{
  "n_layer": 15,
  "d_model": 192,
  "n_head": 3,
  "n_kv_head": 3,
  "head_dim": 64,
  "d_mlp": 768,
  "vocab_size": 2558,
  "activation": "quick_gelu",
  "norm": "rmsnorm",
  "norm_place": "pre",
  "norm_eps": 1e-06,
  "positions": "rope",
  "rope_base": 1020.0,
  "rope_fraction": 0.5,
  "qk_norm": true,
  "attn_scale": 0.191,
  "bias": "none",
  "tie_embeddings": true,
  "parallel_block": false,
  "extras": ["local attention windows", "hashed n-gram embeddings", "a smear gate", "an embedding shortcut", "skips across layers", "weighted sums over earlier layers", "capped logits"],
  "init": "normal",
  "init_std_qkv": 0.0294,
  "init_std_o": 0.00536,
  "init_std_up": 0.0294,
  "init_std_down": 0.00268,
  "optimizer": "muon_variant",
  "lr": 0.00741,
  "beta1": 0.93,
  "weight_decay": 0.0,
  "lr_head": 0.00951,
  "warmup_steps": 0,
  "schedule": "wsd",
  "decay_fraction": 1.0,
  "decay_shape": "sqrt",
  "final_lr_fraction": 0.1,
  "batch_tokens": 16384,
  "seq_len": 512,
  "doc_mask": true,
  "train_tokens": 143800000,
  "steps": 8777,
  "dataset": "wikipedia_en"
}
Each number is 200 + 20 x the weight over its row's rms, rounded and kept within 0 to 999. Layers, rows and columns count from 0. The size before them is the row's rms in percent of the matrix's.

# down: layer 4 MLP down (transposed), 768x192, rms 0.0517, rows 39-56, columns 0-191
# up: layer 4 MLP up, 768x192, rms 0.112, rows 40-57, columns 0-191
down39,100,201,247,196,212,209,204,185,201,187,220,193,173,200,193,190,172,174,217,179,190,220,216,179,197,252,199,138,208,191,210,194,195,212,176,217,191,169,210,213,200,215,195,175,201,181,187,212,197,185,229,190,226,186,215,190,193,198,200,205,201,180,207,199,195,208,225,192,200,212,200,195,219,215,198,204,195,197,165,184,189,205,186,190,185,243,208,230,185,223,210,203,179,189,173,202,198,181,159,155,177,177,160,240,219,161,165,161,171,179,174,207,181,196,224,209,181,212,212,219,191,196,174,218,198,156,187,203,203,179,205,187,182,209,185,188,177,214,194,197,175,188,233,236,201,174,211,213,219,226,184,206,188,182,181,227,167,211,201,165,208,208,177,218,189,212,218,193,192,159,238,203,204,195,239,229,188,216,189,198,198,215,182,254,179,178,218,176,222,206,209,163,194
up40,102,209,180,191,229,189,216,224,196,235,198,216,174,179,181,229,196,201,179,180,230,223,211,189,219,217,219,197,183,183,198,189,224,179,156,235,204,211,234,225,182,202,202,179,184,213,192,206,218,198,208,165,188,194,188,204,215,187,182,187,189,158,211,206,221,195,214,187,228,178,216,187,191,191,235,224,203,193,191,205,181,208,244,213,200,214,217,194,205,243,201,205,183,198,166,190,179,196,234,208,201,197,212,176,196,173,158,200,170,185,236,206,211,210,173,202,222,167,180,221,185,183,214,187,197,227,237,210,197,175,174,235,221,181,183,195,222,178,221,154,214,191,215,174,227,189,223,220,215,203,220,167,200,157,210,208,224,166,210,234,196,211,214,200,244,212,191,206,235,201,182,242,184,206,201,207,201,193,171,205,153,197,196,217,221,196,179,224,201,214,220,191,173
down40,101,183,177,196,191,187,207,178,202,213,220,184,197,213,212,225,174,184,206,192,166,192,195,197,220,189,185,151,200,200,226,181,188,199,193,223,203,170,211,205,162,196,231,174,209,228,193,189,213,206,218,207,219,179,224,160,209,177,168,193,172,177,168,195,210,177,222,204,200,182,180,191,197,226,219,191,193,175,211,201,215,191,213,150,162,203,237,239,190,238,194,194,160,204,223,213,223,216,177,201,195,219,221,170,184,237,198,176,148,211,189,175,194,201,213,179,206,183,178,180,207,232,190,185,245,226,178,213,196,221,231,179,163,214,175,209,194,175,183,235,200,223,196,211,190,193,226,216,197,175,174,188,209,213,188,205,246,205,221,207,180,206,172,173,158,210,179,205,196,188,210,225,211,179,186,197,181,164,202,177,204,194,199,176,193,197,218,196,211,201,188,184,180
up41,101,199,158,193,223,192,237,164,189,193,205,179,222,209,197,208,214,205,158,197,194,237,196,193,210,198,197,199,194,225,193,207,209,188,183,190,192,231,193,200,182,186,236,191,170,198,210,220,226,219,209,227,173,242,214,226,199,202,156,178,207,195,204,195,213,199,198,203,197,210,174,176,207,238,198,178,192,196,198,185,191,197,190,229,174,197,163,197,224,193,180,200,203,174,212,195,210,208,202,178,205,200,179,225,191,190,222,220,180,210,213,195,200,189,172,183,246,178,222,182,191,226,229,206,190,225,198,227,219,181,181,211,210,190,185,169,204,168,204,198,232,151,196,190,194,206,205,217,166,187,225,232,175,146,237,209,202,214,197,206,210,198,224,164,189,196,210,240,189,190,234,221,219,235,233,168,186,182,197,161,230,180,224,220,196,195,244,215,188,177,224,176,196
down41,097,217,205,200,243,204,205,255,217,202,196,197,210,186,168,211,231,213,188,167,206,203,207,164,225,167,211,189,186,177,225,180,184,179,209,188,216,199,189,171,189,205,224,172,181,219,190,207,204,225,193,217,218,194,180,181,204,177,209,253,247,179,193,233,196,189,178,212,210,218,215,185,202,182,192,169,226,173,185,212,206,184,222,217,224,218,165,182,192,222,201,179,164,195,183,183,190,197,202,226,188,215,201,199,201,184,225,220,180,192,226,209,176,203,183,219,218,206,193,210,214,201,186,195,212,145,181,172,166,184,222,173,185,187,201,219,211,216,230,215,206,219,195,172,197,234,209,186,234,203,151,225,179,223,172,206,193,218,200,210,198,204,227,189,215,195,169,196,193,194,176,206,222,244,217,173,209,206,221,246,226,223,228,179,178,207,185,180,211,219,197,203,192
up42,094,224,161,221,192,206,205,202,226,171,193,217,229,196,190,190,146,164,202,192,164,178,221,205,203,203,198,208,193,230,206,205,191,171,204,233,205,206,239,246,216,218,195,163,214,197,202,182,218,214,220,224,179,186,213,221,195,198,207,231,208,173,204,209,172,203,185,177,223,206,216,195,181,199,232,179,229,206,186,211,193,197,223,189,184,166,228,202,163,209,199,174,246,149,195,220,202,164,237,176,185,170,189,208,162,182,218,145,187,190,200,194,170,229,227,207,211,176,189,170,204,182,223,169,201,224,176,188,168,189,179,188,168,204,194,211,197,193,197,193,206,197,185,181,196,209,197,197,232,241,193,197,219,201,205,188,197,231,196,174,183,179,211,172,175,195,213,180,209,202,221,201,205,206,193,171,211,216,212,218,211,212,200,239,208,220,222,180,195,204,217,211,182
down42,096,208,209,205,196,217,192,213,197,194,186,223,180,250,183,188,191,216,209,171,195,223,212,195,239,228,210,206,178,180,221,237,188,236,174,234,200,200,185,186,216,199,206,210,226,247,198,216,192,222,226,184,194,164,216,193,203,195,219,201,214,224,188,229,187,190,190,209,223,209,192,204,241,178,221,207,200,243,197,164,204,186,213,195,198,203,211,204,196,178,194,189,194,231,185,197,178,211,208,205,208,214,197,238,199,195,202,220,192,207,177,219,222,204,197,228,150,233,190,165,205,196,207,185,238,204,193,177,183,204,186,198,194,223,220,164,246,226,222,242,216,214,207,208,208,233,177,183,218,226,224,237,198,198,206,199,181,184,184,190,240,180,224,216,231,193,242,212,143,207,219,211,193,218,217,213,201,172,226,238,207,188,238,191,201,214,190,189,192,202,192,222,182
up43,104,238,236,236,211,193,190,201,203,172,211,183,192,241,210,225,201,217,184,200,186,230,229,184,198,186,194,206,194,231,213,209,238,185,190,184,210,197,208,165,210,220,201,207,170,184,196,203,156,208,222,217,208,161,210,216,185,188,225,173,233,182,168,229,236,217,195,219,195,232,220,209,209,199,146,238,205,187,226,193,214,187,234,222,199,235,194,203,199,199,216,167,163,159,203,206,200,220,221,171,211,200,218,200,194,202,212,229,181,178,171,182,209,213,180,183,189,208,211,213,242,193,206,200,159,232,201,200,203,229,188,177,216,192,214,193,209,172,226,223,216,200,186,179,225,208,222,188,200,249,206,205,229,191,198,210,216,218,215,189,183,196,218,170,194,237,196,213,210,192,193,189,207,193,204,232,227,212,232,204,215,228,176,170,209,198,201,186,181,193,221,220,172
down43,104,185,203,211,195,158,185,214,190,207,224,175,213,193,193,189,231,235,220,217,168,191,224,187,194,199,232,205,196,168,165,221,176,202,221,196,198,209,227,200,176,215,190,194,213,188,187,226,202,193,198,219,219,196,148,209,189,196,178,181,176,215,180,225,184,173,196,170,195,165,207,194,233,179,203,211,191,236,176,207,179,180,189,193,188,177,215,185,189,219,226,186,205,218,192,213,180,186,194,223,208,234,225,179,207,211,192,191,196,175,213,199,233,161,204,206,203,186,226,177,231,214,163,180,235,172,192,226,140,204,216,192,214,191,219,175,195,181,189,187,175,199,201,209,188,227,182,199,185,175,195,175,221,164,175,180,177,170,181,208,196,212,201,244,192,209,218,160,197,186,245,185,222,168,215,181,195,237,196,196,214,183,195,204,232,228,206,203,203,202,175,168,173
up44,109,192,211,217,196,188,163,192,204,168,211,207,173,168,177,190,208,203,186,174,223,201,164,211,203,182,169,191,175,216,192,222,216,217,208,157,198,193,193,211,219,207,196,221,208,214,232,233,210,226,191,225,211,176,183,235,175,212,214,179,188,224,224,197,174,214,227,194,196,206,220,206,146,165,204,187,212,194,228,202,221,180,165,219,214,207,190,220,200,199,184,235,196,221,233,186,185,224,227,217,187,180,217,214,183,228,191,174,201,169,222,209,202,205,171,225,208,217,203,217,206,194,193,208,211,239,221,158,205,186,176,212,246,151,165,175,212,204,182,189,177,206,226,217,201,192,197,184,211,208,159,198,182,178,173,190,209,196,194,207,201,211,227,171,199,202,183,203,173,192,186,210,225,221,213,193,198,211,195,169,165,198,212,193,212,186,178,261,202,186,236,208,184
down44,101,200,172,213,191,194,215,226,189,163,238,199,211,233,198,160,225,154,227,202,182,220,173,180,211,163,181,188,198,205,182,244,185,172,195,185,221,199,235,177,221,231,222,188,156,223,201,214,209,181,186,226,173,188,233,228,189,213,198,178,179,185,218,221,194,195,203,197,197,223,229,195,182,185,200,191,161,216,224,185,187,213,204,184,216,239,183,189,184,165,237,225,201,222,224,197,184,163,175,188,218,236,227,218,191,179,190,190,214,195,209,198,193,168,207,189,192,203,215,197,187,180,205,223,172,213,226,213,202,199,181,186,219,168,216,194,194,185,169,201,192,213,239,210,179,233,198,217,219,210,185,224,212,239,201,187,200,203,206,196,206,171,197,184,213,171,199,234,196,214,215,215,214,208,230,208,169,211,198,211,170,191,198,238,209,213,227,211,206,242,204,217,215
up45,089,188,178,160,212,178,170,212,186,189,203,212,185,225,169,213,211,153,196,221,224,209,211,224,201,188,208,157,211,222,195,170,192,218,209,193,195,187,189,225,155,197,205,187,216,187,188,200,201,194,199,213,205,189,150,181,228,166,189,160,191,215,191,209,217,192,215,196,205,190,182,215,212,198,188,199,168,186,197,206,226,204,143,231,185,214,217,231,195,198,221,158,173,192,222,162,231,268,190,172,221,167,222,205,174,173,194,207,173,237,209,200,209,212,205,189,200,206,215,192,213,188,224,210,221,180,237,228,177,216,222,210,218,161,198,183,193,229,189,184,205,195,175,198,182,164,202,179,198,199,243,216,187,195,193,196,199,224,208,203,164,167,229,212,179,190,195,216,160,195,199,207,208,199,177,188,205,186,221,195,197,193,189,195,200,182,203,210,201,223,212,222,186
down45,093,157,182,236,183,205,221,190,242,181,172,174,222,168,191,210,197,193,186,224,216,179,215,207,199,214,168,192,194,199,232,199,204,199,188,190,191,239,186,205,202,221,176,214,230,192,194,199,232,217,192,218,206,206,196,174,196,181,218,235,247,189,233,222,193,182,203,202,212,216,173,188,201,227,187,222,247,230,209,212,192,185,186,197,193,200,221,211,199,195,191,203,197,206,231,193,234,210,239,206,213,183,235,215,189,200,183,181,212,215,198,180,216,200,212,192,220,186,208,214,200,195,178,222,229,166,200,212,227,192,207,212,216,215,191,208,196,232,224,145,200,210,218,217,164,217,204,190,195,182,186,206,190,203,197,197,172,191,191,200,226,224,200,187,209,174,210,202,193,221,194,215,151,176,186,176,211,248,209,202,170,218,248,216,209,233,229,211,185,132,232,203,196
up46,104,198,182,188,177,171,171,208,208,189,182,229,162,195,180,217,171,178,201,211,225,234,235,219,201,197,214,224,181,211,199,221,207,179,202,222,215,192,206,208,207,222,184,211,222,221,191,245,208,205,181,188,197,192,185,219,229,207,216,233,194,257,212,196,204,167,203,187,198,213,207,208,193,161,198,194,218,195,230,169,181,170,239,233,217,213,195,189,173,183,182,219,205,216,240,221,219,202,223,211,207,191,188,200,176,221,206,156,199,227,191,238,224,235,172,176,187,216,181,210,202,187,204,192,193,212,203,205,197,217,226,208,233,197,209,200,203,191,244,214,183,190,217,198,207,195,227,185,242,166,182,184,233,232,222,226,184,207,179,200,206,182,206,173,178,194,200,205,202,210,224,216,202,168,162,231,219,180,171,160,185,227,208,194,189,205,220,229,205,184,183,176,209
down46,115,257,205,185,178,205,188,189,198,192,205,228,219,192,192,199,195,155,208,185,225,215,195,179,181,181,156,182,203,203,174,198,217,166,189,232,188,202,199,185,151,193,205,211,208,209,204,175,196,179,194,162,230,221,226,191,187,201,216,211,188,182,212,218,198,194,174,222,193,204,202,214,182,187,205,188,185,217,225,229,198,209,209,161,227,233,194,178,191,226,200,194,192,175,230,189,162,190,186,195,208,241,185,178,217,226,181,158,199,210,203,204,212,225,174,169,184,222,176,232,191,183,180,166,206,232,212,201,169,196,211,195,180,201,197,182,192,180,189,198,216,230,203,190,201,168,164,167,219,203,188,193,212,182,166,191,177,171,202,225,205,150,218,156,173,207,218,201,177,180,195,229,189,211,175,184,198,198,156,207,212,193,236,193,226,213,198,223,199,173,203,200,205
up47,094,234,205,220,190,204,183,192,196,212,198,206,217,220,154,225,197,201,219,210,243,203,203,210,187,159,174,202,210,180,205,172,190,215,223,155,172,199,202,226,188,253,205,185,192,201,216,175,220,177,169,215,162,169,194,204,215,189,192,186,222,163,191,201,216,197,190,186,207,186,216,183,185,196,205,172,243,196,199,224,206,202,173,212,184,215,232,200,182,196,201,179,179,196,192,179,229,201,218,210,203,165,190,201,204,201,208,168,222,206,214,192,198,216,207,200,243,218,182,182,174,220,165,187,213,191,202,227,157,236,215,191,222,175,228,167,215,202,237,215,234,213,202,204,189,201,201,194,216,232,224,188,200,243,193,189,186,195,217,235,202,238,204,198,191,207,210,169,222,196,195,205,218,192,243,218,188,245,206,200,226,213,221,163,199,205,233,181,195,197,183,232,188
down47,096,159,197,184,215,174,196,187,183,219,207,214,208,175,230,171,219,186,189,197,201,179,202,190,193,215,190,203,207,212,238,219,227,197,221,199,246,195,218,211,220,201,209,225,186,194,201,205,213,220,191,192,160,211,164,217,225,210,196,206,198,218,209,202,183,211,187,151,164,206,146,199,204,223,212,216,180,207,209,189,172,200,255,225,211,224,184,215,235,204,188,230,213,161,161,207,160,189,194,175,181,214,203,174,177,207,233,177,198,222,205,202,207,209,206,205,195,166,189,207,163,186,225,187,169,244,216,190,221,187,168,194,211,217,192,187,205,178,176,203,216,180,166,198,214,236,208,194,206,188,218,203,209,190,204,201,197,213,198,132,214,203,225,207,233,176,213,216,189,210,219,198,211,172,213,187,185,206,215,215,193,191,187,219,188,178,162,234,199,188,228,218,204
up48,098,244,181,185,234,193,195,218,205,161,221,208,214,225,229,176,207,218,197,203,190,192,214,199,170,216,156,202,182,186,245,195,189,196,210,201,188,181,229,182,226,215,231,187,214,209,175,193,209,213,162,218,173,196,219,200,197,200,181,213,205,227,199,193,213,200,207,215,189,179,178,220,214,196,190,185,238,187,199,159,217,223,237,211,233,156,181,248,200,196,171,197,210,220,209,215,193,208,185,195,223,177,183,176,167,212,215,221,159,217,215,206,181,176,203,205,183,200,197,197,147,159,204,218,187,193,196,190,231,190,191,197,183,187,184,193,196,187,183,202,210,211,219,197,157,225,238,186,205,223,224,187,187,223,216,203,189,238,213,189,180,195,209,181,215,186,227,229,228,194,178,189,179,187,197,181,164,227,199,168,176,204,205,191,203,223,221,234,243,197,188,178,205
down48,093,221,224,202,192,175,220,187,177,205,194,211,199,175,198,188,193,216,207,187,177,184,179,198,204,214,187,176,210,164,211,181,198,209,171,187,198,206,224,189,201,200,157,177,192,214,212,191,178,187,177,194,176,216,219,200,195,162,192,182,182,166,188,207,204,216,175,217,211,218,185,208,205,183,199,226,208,213,184,212,202,190,193,200,229,196,189,189,210,216,209,198,214,193,221,224,224,218,177,225,195,186,192,162,193,214,230,242,197,157,168,212,186,180,212,169,213,219,222,194,210,203,168,225,186,222,187,187,233,179,187,165,183,224,217,230,176,151,139,180,218,243,172,228,214,171,187,208,224,176,172,194,213,163,203,209,219,185,187,202,160,175,237,184,201,193,171,215,190,171,236,190,188,180,185,206,181,229,179,183,198,222,177,211,206,196,183,206,182,165,231,209,194
up49,099,205,184,169,191,219,171,192,210,172,157,195,167,177,170,244,190,202,200,204,176,187,226,202,216,227,184,208,204,187,177,188,194,198,233,180,185,211,205,223,198,198,221,230,241,189,191,194,208,238,190,195,204,173,183,204,170,176,213,174,200,177,240,193,219,221,184,185,212,197,201,242,169,190,228,217,188,218,223,197,193,199,223,222,199,217,190,195,209,212,189,152,236,202,205,172,209,202,177,182,191,210,221,200,184,199,169,210,159,217,208,197,192,212,226,219,212,177,199,179,174,222,196,206,209,213,188,178,192,211,216,186,193,197,186,194,187,170,181,174,223,225,176,226,222,209,180,239,184,174,236,198,173,172,215,206,187,180,226,199,203,192,193,187,203,198,214,162,174,198,195,205,221,196,190,219,196,186,227,189,215,195,211,225,222,189,171,184,259,220,231,145,197
down49,097,151,220,221,185,203,215,184,244,193,191,218,205,213,156,197,184,207,193,207,214,199,206,181,211,164,184,193,202,219,205,195,241,211,189,183,174,197,168,211,199,188,184,193,213,215,212,180,212,193,215,222,211,231,208,202,198,190,239,177,186,190,185,204,172,165,194,249,181,194,190,188,186,217,221,210,213,221,212,213,184,192,206,180,189,190,183,228,192,216,207,219,195,171,216,250,200,191,169,218,158,219,202,166,242,232,181,223,218,237,191,193,190,211,210,187,187,178,194,143,215,170,217,194,189,187,160,219,171,226,236,194,216,190,198,215,195,192,190,208,183,150,252,196,201,258,192,192,189,202,210,183,220,168,200,168,205,216,184,192,189,193,176,203,178,183,184,214,210,202,221,196,200,180,189,204,225,195,183,199,190,216,190,211,204,188,227,177,172,194,212,210,206
up50,108,167,210,217,188,186,215,165,206,215,213,215,178,190,241,195,207,187,202,183,189,168,199,193,205,211,204,176,200,173,211,196,212,196,192,176,215,186,251,194,189,160,195,215,201,176,175,195,179,207,205,227,166,206,211,215,223,196,190,248,212,220,228,188,239,218,199,194,161,200,214,239,224,156,198,181,239,155,183,193,191,178,197,177,198,166,180,199,199,167,199,225,196,196,187,218,171,176,194,182,190,168,196,224,212,210,242,212,196,190,199,197,192,188,159,183,223,190,233,212,230,198,215,215,207,207,214,188,190,183,208,204,193,175,165,199,229,167,194,218,205,176,179,205,214,200,193,184,225,181,187,212,206,221,166,176,203,200,179,186,204,223,214,194,189,214,216,196,214,243,225,173,187,237,207,188,195,177,222,214,177,154,198,198,220,231,202,227,229,184,216,207,191
down50,106,205,223,189,162,206,179,175,196,212,197,203,217,182,168,216,179,183,186,185,198,172,219,178,235,201,167,180,223,180,209,196,213,180,201,176,172,206,181,176,176,191,221,197,183,189,171,210,203,196,230,200,183,214,204,216,197,218,183,186,200,190,237,189,233,241,185,190,196,211,213,207,238,148,195,210,186,205,173,212,196,177,176,187,188,188,180,212,217,197,205,200,198,201,185,167,195,221,202,155,215,190,200,206,205,151,218,197,170,190,162,173,204,181,183,215,213,189,195,206,194,237,220,201,195,221,199,202,207,266,191,218,189,175,230,225,210,213,218,234,209,208,220,208,195,238,172,184,222,196,216,168,189,232,185,198,219,182,194,223,157,244,219,204,189,227,187,188,208,219,225,209,216,229,210,175,173,179,214,210,186,180,209,190,243,221,192,186,182,187,180,197,176
up51,104,193,250,213,176,141,172,196,220,214,194,205,203,221,226,193,182,236,166,165,223,225,183,207,209,188,210,226,197,198,192,168,194,213,232,186,199,226,199,207,174,214,236,189,180,213,186,167,207,205,193,187,200,214,187,227,205,178,180,187,192,208,205,173,155,198,188,180,185,271,209,192,191,181,196,207,178,196,216,206,190,211,166,215,208,179,197,184,196,187,226,206,197,198,227,230,218,202,193,200,219,184,197,141,211,205,215,213,230,183,185,198,202,221,165,176,171,186,173,222,207,193,192,194,199,195,216,221,206,209,187,155,228,198,222,224,205,197,185,214,184,193,241,228,187,198,205,189,196,195,213,216,203,219,207,196,211,179,214,239,170,222,185,206,203,179,239,205,149,197,169,189,188,208,212,216,225,207,194,227,173,189,196,167,212,191,197,205,196,173,216,201,223
down51,098,220,216,200,183,180,189,205,211,217,193,234,185,213,231,225,209,177,167,206,171,221,173,205,176,186,217,211,226,205,206,168,187,180,232,188,201,215,206,185,190,199,229,228,189,178,172,173,210,202,200,168,188,229,188,181,201,196,202,202,171,213,213,183,187,205,186,225,202,235,206,204,170,218,243,213,192,163,225,212,189,244,201,249,231,209,182,211,214,200,213,205,231,184,211,199,198,161,200,210,193,238,232,184,198,214,185,224,200,195,171,227,226,207,192,197,191,210,189,226,185,196,223,193,213,170,196,197,199,181,222,222,186,209,171,259,195,205,209,205,185,196,199,228,228,173,194,196,212,164,195,208,190,197,205,186,205,214,176,209,191,207,172,186,171,209,188,225,166,197,181,161,200,215,179,179,233,201,180,248,204,196,225,167,182,236,193,177,245,183,210,207,210
up52,095,182,167,195,199,186,214,197,198,188,172,185,192,183,216,182,179,204,195,226,202,158,202,223,207,249,172,210,204,182,213,235,211,193,234,198,207,177,214,234,187,227,199,233,206,207,166,201,238,176,200,208,174,221,207,245,213,226,219,192,216,213,210,179,184,178,162,202,189,201,196,212,211,228,215,195,163,188,197,237,187,239,222,200,210,211,195,201,193,199,201,181,193,163,184,188,153,220,203,200,182,179,234,237,210,206,194,217,222,198,200,208,204,203,174,209,174,179,206,207,197,196,181,195,213,184,194,205,189,212,177,195,177,198,206,193,223,222,153,170,218,172,215,165,177,159,204,183,203,204,206,169,175,234,228,190,204,194,189,213,231,203,198,196,199,186,205,186,207,171,188,203,204,165,208,221,163,170,219,217,173,207,207,219,225,168,254,212,216,227,214,185,186
down52,097,182,171,197,219,171,207,212,204,198,216,177,198,177,202,171,193,203,179,191,189,160,202,215,191,219,196,184,198,216,224,212,222,190,173,247,230,185,222,231,201,180,194,220,195,197,187,194,230,205,194,183,190,204,178,211,214,224,216,250,216,190,196,191,179,186,185,197,196,161,195,219,217,205,207,179,161,176,208,226,155,240,195,213,199,238,207,173,204,199,206,176,188,179,190,191,182,201,162,223,180,209,235,195,223,216,263,253,145,211,220,197,221,192,203,193,200,224,198,193,170,221,191,208,184,217,200,210,174,172,210,193,203,212,196,200,186,185,205,179,207,140,213,189,216,202,211,186,213,178,205,187,195,177,176,208,215,182,151,204,176,210,183,208,209,185,179,206,192,189,175,213,169,215,230,198,188,181,222,191,205,210,240,211,179,185,215,191,208,216,218,215,173
up53,092,197,189,202,190,212,225,198,195,206,171,223,213,231,252,185,235,219,169,206,209,208,176,165,188,194,197,227,164,171,201,213,225,219,184,183,218,209,212,222,229,204,219,214,185,195,215,173,199,198,217,186,234,189,204,227,224,222,229,168,234,217,162,183,214,227,192,219,192,210,173,236,201,197,190,195,169,177,211,203,210,236,175,218,192,165,196,194,196,184,174,212,229,178,215,160,182,178,211,184,178,211,172,227,219,209,210,221,214,183,212,201,183,171,207,192,184,212,200,214,187,218,207,211,177,208,212,170,203,187,178,231,206,215,227,224,186,206,215,216,190,218,177,220,195,184,233,183,255,193,225,189,225,194,231,218,186,220,228,195,181,214,176,215,186,178,202,202,233,224,159,196,203,189,224,183,196,204,220,208,214,215,235,168,190,208,207,215,192,201,233,222,229
down53,094,226,197,183,234,165,207,221,185,213,155,220,192,181,221,219,184,231,168,195,188,201,213,157,210,214,179,201,184,190,193,213,238,214,169,204,185,204,208,202,159,178,216,204,221,196,223,193,247,221,231,203,225,204,195,196,163,191,174,220,209,178,171,215,207,184,188,232,180,228,190,214,200,215,179,188,207,155,174,197,217,200,210,179,180,172,208,212,208,231,201,213,168,225,233,208,194,189,206,208,191,177,213,168,178,245,185,201,192,213,219,223,207,189,176,206,196,212,174,180,177,207,154,167,206,211,234,210,238,182,229,202,222,194,204,225,208,175,167,212,193,206,204,198,204,185,196,190,201,177,206,203,192,163,204,213,204,234,205,225,217,215,211,234,211,235,247,202,193,156,150,192,197,192,216,194,200,204,190,198,183,206,199,211,207,202,187,193,201,196,213,220,177
up54,095,215,188,203,198,201,201,143,212,158,209,144,211,189,212,191,227,198,166,206,205,204,214,230,208,185,212,160,193,195,181,195,215,200,224,223,193,228,198,162,206,183,220,184,209,187,189,238,209,233,214,157,227,166,199,202,206,172,187,226,197,245,184,227,210,171,221,218,170,201,187,237,202,220,235,190,203,203,217,231,222,187,188,221,179,197,202,227,164,190,191,222,192,226,201,203,215,200,186,196,244,196,201,226,198,237,188,224,188,187,202,207,172,171,220,199,168,182,199,207,168,169,210,227,223,214,173,232,206,189,192,186,224,190,185,196,223,222,193,220,190,173,197,200,205,177,175,215,214,178,215,193,186,203,196,187,183,182,182,229,190,233,225,203,208,203,217,213,187,213,173,198,198,192,235,211,217,182,176,181,165,220,198,195,229,195,206,195,173,220,171,199,185
down54,097,206,242,203,198,233,186,198,205,209,198,193,214,161,197,178,176,217,184,199,210,221,181,198,169,186,177,246,200,201,212,215,210,219,219,163,195,199,210,211,180,197,201,164,236,193,187,218,138,172,196,187,209,223,248,196,225,216,201,166,205,210,210,224,228,214,232,193,211,230,171,195,220,196,192,188,193,201,197,184,214,153,226,228,198,226,194,196,195,205,226,202,192,206,213,183,186,214,194,219,216,206,199,193,205,223,184,223,252,240,192,213,238,166,206,204,198,204,207,183,206,143,175,173,200,196,217,217,192,169,173,216,234,196,173,199,177,178,172,215,191,212,227,222,191,228,227,192,220,195,211,196,186,193,209,181,213,208,175,196,210,211,219,178,177,195,182,216,213,226,202,184,171,182,204,224,201,220,182,222,205,179,202,182,245,212,222,202,200,196,210,198,159
up55,098,165,212,216,176,158,220,218,195,197,213,251,256,161,194,190,184,205,194,184,180,186,199,210,219,194,193,207,200,199,210,196,197,195,205,188,206,191,186,188,203,210,191,200,215,196,223,208,204,220,189,176,188,197,157,196,199,242,198,185,247,197,196,197,228,191,187,184,196,201,163,247,224,222,191,230,225,217,194,227,202,206,175,206,169,215,187,198,202,185,214,195,231,211,237,188,236,198,195,195,216,154,196,200,221,199,189,211,171,190,190,241,180,190,233,179,204,173,188,206,213,172,203,181,212,201,209,224,197,225,201,197,177,147,172,183,188,170,184,179,190,228,193,176,155,167,210,198,233,193,177,173,182,190,199,212,191,214,194,198,203,194,231,182,204,184,207,183,212,192,186,172,194,195,210,197,239,213,183,196,197,199,182,162,198,248,203,167,244,207,188,204,190
down55,091,200,179,153,178,241,210,169,216,203,158,179,185,199,193,200,180,242,208,190,200,196,181,199,194,215,203,186,219,205,247,159,169,217,210,188,227,177,184,189,183,180,231,198,201,211,220,200,220,163,197,227,211,182,180,226,193,229,165,204,205,200,202,187,205,210,192,202,209,197,180,233,201,199,179,202,173,184,215,190,175,196,188,211,190,212,186,230,202,212,219,231,224,196,200,180,184,203,211,208,215,217,207,167,224,202,213,211,173,194,201,244,232,183,242,189,187,239,187,215,236,210,203,248,178,163,208,186,216,214,168,198,207,215,225,177,219,191,210,184,181,213,202,188,188,229,192,182,214,196,246,195,223,178,184,223,200,203,214,227,208,181,196,184,210,206,191,174,228,209,206,198,196,194,237,174,216,189,227,191,230,223,204,196,195,220,237,203,211,186,168,158,233
up56,098,195,201,190,212,223,188,207,191,215,191,175,195,211,216,188,190,185,217,192,200,207,197,194,199,191,247,175,189,172,231,193,212,196,163,202,215,181,196,180,225,196,199,224,204,252,206,193,245,192,184,199,222,197,219,214,194,187,173,226,236,183,195,233,156,168,208,167,166,174,178,189,209,186,210,201,206,205,200,232,152,188,211,187,197,222,188,200,186,191,194,255,225,193,218,202,185,224,219,180,210,220,187,188,186,211,218,197,177,162,210,198,204,233,233,192,201,186,155,220,193,163,181,214,196,194,173,194,175,207,222,196,178,206,181,186,219,189,215,163,210,188,195,196,169,192,220,211,186,198,218,223,240,215,229,172,181,238,184,206,189,208,196,210,206,187,206,200,182,215,165,231,194,162,206,193,177,217,193,183,195,220,138,198,219,201,183,240,197,204,218,199,178
down56,100,200,188,203,207,213,193,214,195,225,207,140,210,179,184,232,257,200,172,193,224,214,210,197,249,189,194,179,200,222,230,226,192,171,213,199,162,258,181,215,204,217,208,217,198,183,193,215,179,229,190,186,194,193,211,180,174,171,194,224,200,218,213,194,240,172,191,205,210,209,183,207,194,200,243,190,179,188,222,226,193,232,190,219,174,185,198,184,186,190,228,181,218,197,198,191,227,199,201,214,186,175,203,189,194,188,174,181,208,165,218,196,208,190,207,219,185,229,218,167,208,207,198,198,213,208,218,189,180,186,163,205,207,248,188,174,177,192,165,197,184,198,176,192,184,193,183,186,174,188,156,218,218,194,215,185,203,231,214,193,153,187,153,210,184,209,179,192,187,197,204,165,197,168,177,196,169,187,199,199,174,226,198,193,219,220,189,165,202,205,215,182,207
up57,106,238,237,169,213,171,188,220,179,236,215,201,243,207,205,200,216,199,183,186,226,228,201,186,224,206,210,228,210,183,192,182,231,198,162,168,198,186,214,181,185,206,150,223,225,195,204,225,222,240,200,188,206,220,165,205,161,183,205,183,203,180,179,208,216,215,168,216,203,219,205,213,171,191,188,199,194,175,177,213,149,197,203,216,191,225,237,187,190,202,188,177,198,163,222,166,220,206,216,246,225,186,181,177,183,216,203,203,208,199,211,203,193,182,195,162,178,215,169,239,223,176,182,192,197,200,204,209,223,157,226,181,200,178,179,209,218,199,187,198,205,230,169,178,213,183,178,180,210,206,208,196,208,176,171,208,207,216,219,206,174,204,180,187,218,221,229,208,157,205,165,191,170,173,210,215,187,184,215,192,191,222,192,204,188,198,208,217,208,195,209,200,223